Weights of a small GPT-style language model, trained from scratch on English Wikipedia.
Architecture: LayerNorm before each block, learned positions.
Each number is 500 + 50 x the weight over its row's rms, rounded and kept within 0 to 999. Layers, rows and columns count from 0. Numbers have three digits each. The size before them is the row's rms in percent of the matrix's.

# layer 3 attention output, 384x384, rms 0.183, rows 314-383, columns 128-191
092:500449479392531456461503511511585576448469518547522547617588596506510489452452477518462562542504512553526391410522469451476522553453419550590494546561518556499540519477474436512460406547556501
095:514443416466567542559496442541561478530517520489468563524517526372521510595478588494470565551408471499573463571478560510498563494443468452546465474533481597525471456553544548564581425573451547
111:498503541452616506472498490575516484517475461500526516522584501503582425581536558474513505495480528517533458484445546491537499438463523573482454487416520541486515599643537506446430483448470583
100:468458509514475462485557478492578529443522520449392523457551512546491462518556500496480454511518435509574514534523562443511473513526442435484496417499509480533537504521443566502450500498506446
100:423458546497497531580555507477559519401470386506509541504531562416490554458502498507511482450438562531479476496436496521499545454465585528586461492434548476496555477443420499498454539457541545
101:526539450442583447554481500421500524508484524554436510520482431467483436518521515473520545459527421478483490473423559495428523523489574458572445528440440446479548403519564472478566389402557550
096:525500479536480497555496498472521518484527446505533524446484533606563650531473589513370463464559562441544438532462463534561556440518552514463471445470547474501500528445528513491465593457554380
093:499512526564601460462498576377445524393434524496454545568518568496544519559543535504559481524562412423520482420514463551529536514484570577441378436537490529473513464547504516480574450458496472
104:526530441439577573416479487508520534503430503444479539515473469548533538486520508506544470524444453526541500615461461535456574517492485351495543587463575400517533552524528414538440474473442545
095:466487415460569548533445536518574502486482526511503409543466466558463534539562477408550539508449465564552498482492507442474419542445460615538546509516506484514582487572502407470546571446457575
096:499560420472558510436389503487429482480551501538579535477556488441459428478557498488542517489581452581510531465483441570549521563573584437470481534520409482546540516492495470579485564549566496
098:494544421492541493440506580536507538404549557482516563475443505502590490493558482439521519530488607621515450420406503466583430436448463428469559483459457435535443548460459506627494497478496570
107:502479531456564510546449567524527557513389541498496457480482499543525547522471561418519547567574524483542474496435486443485465497499473480531517464555503543514483501454473485515473538552514442
105:475543470570479448454481527521425551569509525560450508427478463537448452496480535518466462481450511473502548561494525450467598528487542501468547522430522604457522457474531462516551535569487411
108:510501591525475547510530539511601420597482551522505521459476499422600554535470542495483486537480555563535447449466438615437447548449574524499444545495423487455401509551424417486559486501524440
106:542508506556489383533604515556651537450501433490450500473464461513473559480425571540549444543499424567487635470479491443528504498558517513538613410545509555449463526531528539446517460470462544
109:575516550523481534535455497463425424466475468548634585513486532559388512415497480529511555539417438513545520552467481517475545513540510425466484562521561471488575508551486456520484503454524539
097:497480494388458522432477568479564465498559595554453512395587442509493590418613438455548489422514534513472578517564497621442469476516541501433572549518516534537499522552619560484451486468515469
099:494488455561531483401481430531491483592440495486432475443406471516565464518442489520475485546494531536573524507479544522524518506375527506521487556498511480491456480430480556448563457531452405
102:577454417337520545482509534475472486473494502540401545405509473551570551432585501507488526487488458519484510550588471486599511509497438513435529526472535471489503578572413536481552399465583585
091:426553461541480521481436521550521469530478531466422441497536493551448397481465499438499533497493461503483513516540521450501540519535535403520496457612520427492473464503452507509506516483488546
093:496642522526404498512609522445493555498493512561563548412503578484554462558541457485450441432446495535444459527642526460542555561537521478459545472568495499554521521444569534444468493494445492
101:534600534391515494486505534536543496487557590524495425541506448480495501546518502515525458378486529403606437383514475468498554495565547510447506466473445458533383534479387451496514495507573347
103:498491497542476511492580558479392554454458505492524530473419572414446472590435585535480498546443480413514475505494514538513525421476460588473512564518463521536551496540500553520553535575425533
105:558488537509438545488563406465429610575474491414509498500422551518490546524498557506501485498481459500465495512446431487509492512471501474469549479490414481552508506532495551487604546571522440
100:433388579466493531501524491453437460449386509546545462514485469483565455535557533525491524508447563443464462529492502584542533548507424572489456429498584537457511544570525404447507469515469414
093:419460486554510521515581458517423489578506536407531571528538448618505464539509524531655561483517485571553547497433572557470474563505473544577617448511467512359535508443492507459513515481462483
100:577610561555530463514524624477516455568479435389508503461494529476524528545567472549414442451424468471518496455543434494454555550577443449443503519506486492448559496473579490484599491512467533
098:506540512427494615427550508524523545476455571522462402460477502546474520530530621526535549524615461592446391497529596412514533562574451505479438522571518548488488506513478576464549497568464433
095:514489533469486591531468462438376460515494511481494527475469444421520528487499586435586577538604537515508547442537535530434402470485472438485544403425547456474479606497432588450538494531431517
097:570513454476538444481526515420618504491438449514450520464542497619486518512518412532535450476523510522565578552495454549473504472506571480544537457541493543495492522501483473451477497572531552
094:568511493587440395540428548525424549518504536481605568447550477427441454491560499553575484520554492576553539535524505600480429429503491448448467442581487488480536413533470541510514424443482563
098:496499536434479469500451514483469577493481395563546479523477574488494458508529501417526483538473546373488514491472508514500484395507501505524556549444459349451547465448504401559433435487462534
102:454474408385522510548543489433478549436555563547458435468601524555508523481518483535513533487512535495496436505530456380516472549463430511529449432610570382514514418570547493510484595518607588
105:458584510554515515488583594456482429424522515435491476476525551550439514448504497423545530542448464490497608537455582438440556587469457507502521589498449447474488502547539420532525484607502470
105:558522526494458353463488476473580557411447563538537478512441596536398526475512562492550566440444549549458519431484587525453511456491481467454560461486580546582565496509571529455461535461523454
101:516536602502468523554543476526402499481371480517500596464501491435495419497478543524566437490548489554498482483481579448446498532504497408530500445486522514466520504454556435529532412481475478
100:605423349547535528474493484525548468457515533474526572522473541483506543481414516403508442535555508655422433432472497545455466476492494432489505542496426562495498460449508469385503467480528528
091:532555515494436585443497535473447435538484461460582488573456523573537469525534548537546497558489474600569465412541485573471454464520534475541511439529541487513485550454485580517481453531475568
098:544579560591464451471530510539537410489451530494554511430483532487514530572527524509544451517529537405446513520482440406499508412575533530494481429483472531449429585510517508440569527582469488
102:536476503452544477549517484489481497588446508487486468458569495481458453465486517505384458419481483529508462403459544519555438464476430460533493496543474536449525479508508446538486488525478513
100:486483561490502556434562527443545615503524538572618566444548544501538490447500481465481530478463437485499521432538498538500476519592399464538446521508491477445505540515462517511506437506448465
096:463535473582478555458473523506459542473398495488474454479567504549533488497532498468516517545488435463525508421480583432509358540548487502494541388502547488456535503491442586497548413488412544
102:502475517476487550549468461505512465594481436483533448526513528560423551496487461538557512511501429520455521444462510468431527529462478496533504497450551490535462441464577475472417540514444496
101:476596487546477535500555523509500409570503573540549494520510555481469537532465525541469519488514417546432522470537560494580586406490495529562471541424630484548471579565569495506544530351467549
097:461564484474457534576502510490551560506567542541493509527511544458526496446482447521428613531431553394469499537556497520523490525530578440578456526488433490489559549470422461435533517432548526
104:575499588556464437533457561500565510506520498541506446517540430472511446510569506566606614555482529467510461410521433480509514520404523393480554542540476501517503519504578443505501504525592527
092:467519449470461524462446496536555443519503527588467510532492509532480488552511436465527420482531606509559492557463492490385516607530580531563618454451487506499463414492480387585491433509527496
097:551508501551467584405568426503420509484573510529574449448521495513479464587445433480616596536536431506485462454482464525550439523455546572511474488538496581441499470559518405557507529383494577
096:469433464495519530498557533466585506555392545497472431568505471488496457554490576436473469442420556542584466476533519504472626508517508495551444582438481519508520381497563490538545465547534422
098:592475487498529506465513501500501514428546419495581585410442496512448518541553418507530561481547509413457424445534500507591578468510457417570628570511441536485593555536515518536565458481550533
095:486469503545506477392474527501541475387480559518537523417542463573490499467547550588561443614467586458491484518535406483484537470463487472477456488451540479462460528521491600413513453469546512
095:536518487531534546537448388582508484477505457544440481524454489512545539476491559486424472503548608466463503429439558476531514430565442464507498478503499467489581423540460490518549467527563426
098:518520489500476505502517469489504503466478454440578546453528412551383475511549565437553573522560404548532525591515432439580555514516451506486549616502554524426536465594503468489473565479424534
105:547559426486513491659505468469511529494386455569451585566411500605475548473483516494439527502486600601544530553523448529505495521509500500507474584577526528488459574440465518516475479539500385
097:461436478458486523490454499624524439488520509516531523519512565407484481373468533537429588542442469459537616477527528472497500512497468570542497481564492442479448540558513402457456495422474597
097:539416552415496355516517444507473536559475547443492601479545525536502461467556483501466499561457418510479560476515443504531539553453511519540577521497424516545509505508550472492498533531532489
099:553531572512551537583520442461533495434438468621434540437521516546500536463517342512602518529601537539541492567526477468517528464548477504531497427537437471526518490513450552520542518482536381
100:449481508493402518465453539464453449556514479444510561566435481425489541431443592556475533600500472381501490411494427505524538448433536517417486529458536517444480479543552449495526477492498438
094:503582446420385509494550440455415543547578494484502504487459512577508572572489431494481509486500487572488470493449527371431406399501532465490397471480528480495491548530450562516518474469503454
104:472432504451486498500476522501478513443495516463517492535515358571514469502521550504518463589555523484426513479464599428540452413560570409450519455457464507497417465471504452478522464517543535
101:462469490451575514529478490462543446512505487521506513463510483468516451536478547495534530461512541516524507632413478521519506508444537412476494470482572456447573462485504341485573435521551461
096:443432441504453610403404502520562553498515564487514535490467524496508456540584634514465529532437395511484541453555543526483475504480517489510546521469573452506448482454469539481527440544436451
094:478466550441510507420525559432463483408510536434470403515515575497480501564513498589473439520505542516475549423445512558468508460522407562495502501463502479469550432554511525570503554544441447
103:538532578488522441548479423553515476485480537489530472553433528493527483357475615488514542515543490573443437506505453489517586496515518462628404550504536458543482527400473552465478492444473428
095:555453540447464480425536524566450477486466526488543515520463442472495512558557491463519503508497446528534494437483471512523471510548503353424541394437512457590527590466551509499408473475436590
110:514504451480503554525527493547500516437542437423517524547476500515482404517610457496511448517529525474476571473496477510484487434535510497517496564509455471500463555503563503522463486524523494
099:521484458441496541511499505602459468415605473502533471572537482529464570490402497555494351474514463493542476510491560464575433525510595466491537448501517590453509458426566536590432498518539448
094:570531516518463534521492505436498548454549528487549486448502523543507537486417490472501444566553601579476425487518480597439496470488577462498552505451448513531561501536451493513493569527532539
095:470471451464490526484467491422493461547511524455538532548557530467581521471442393464545541447504479542468471474438428491513528621543464459433436518491518504431466469535445484470524469435442517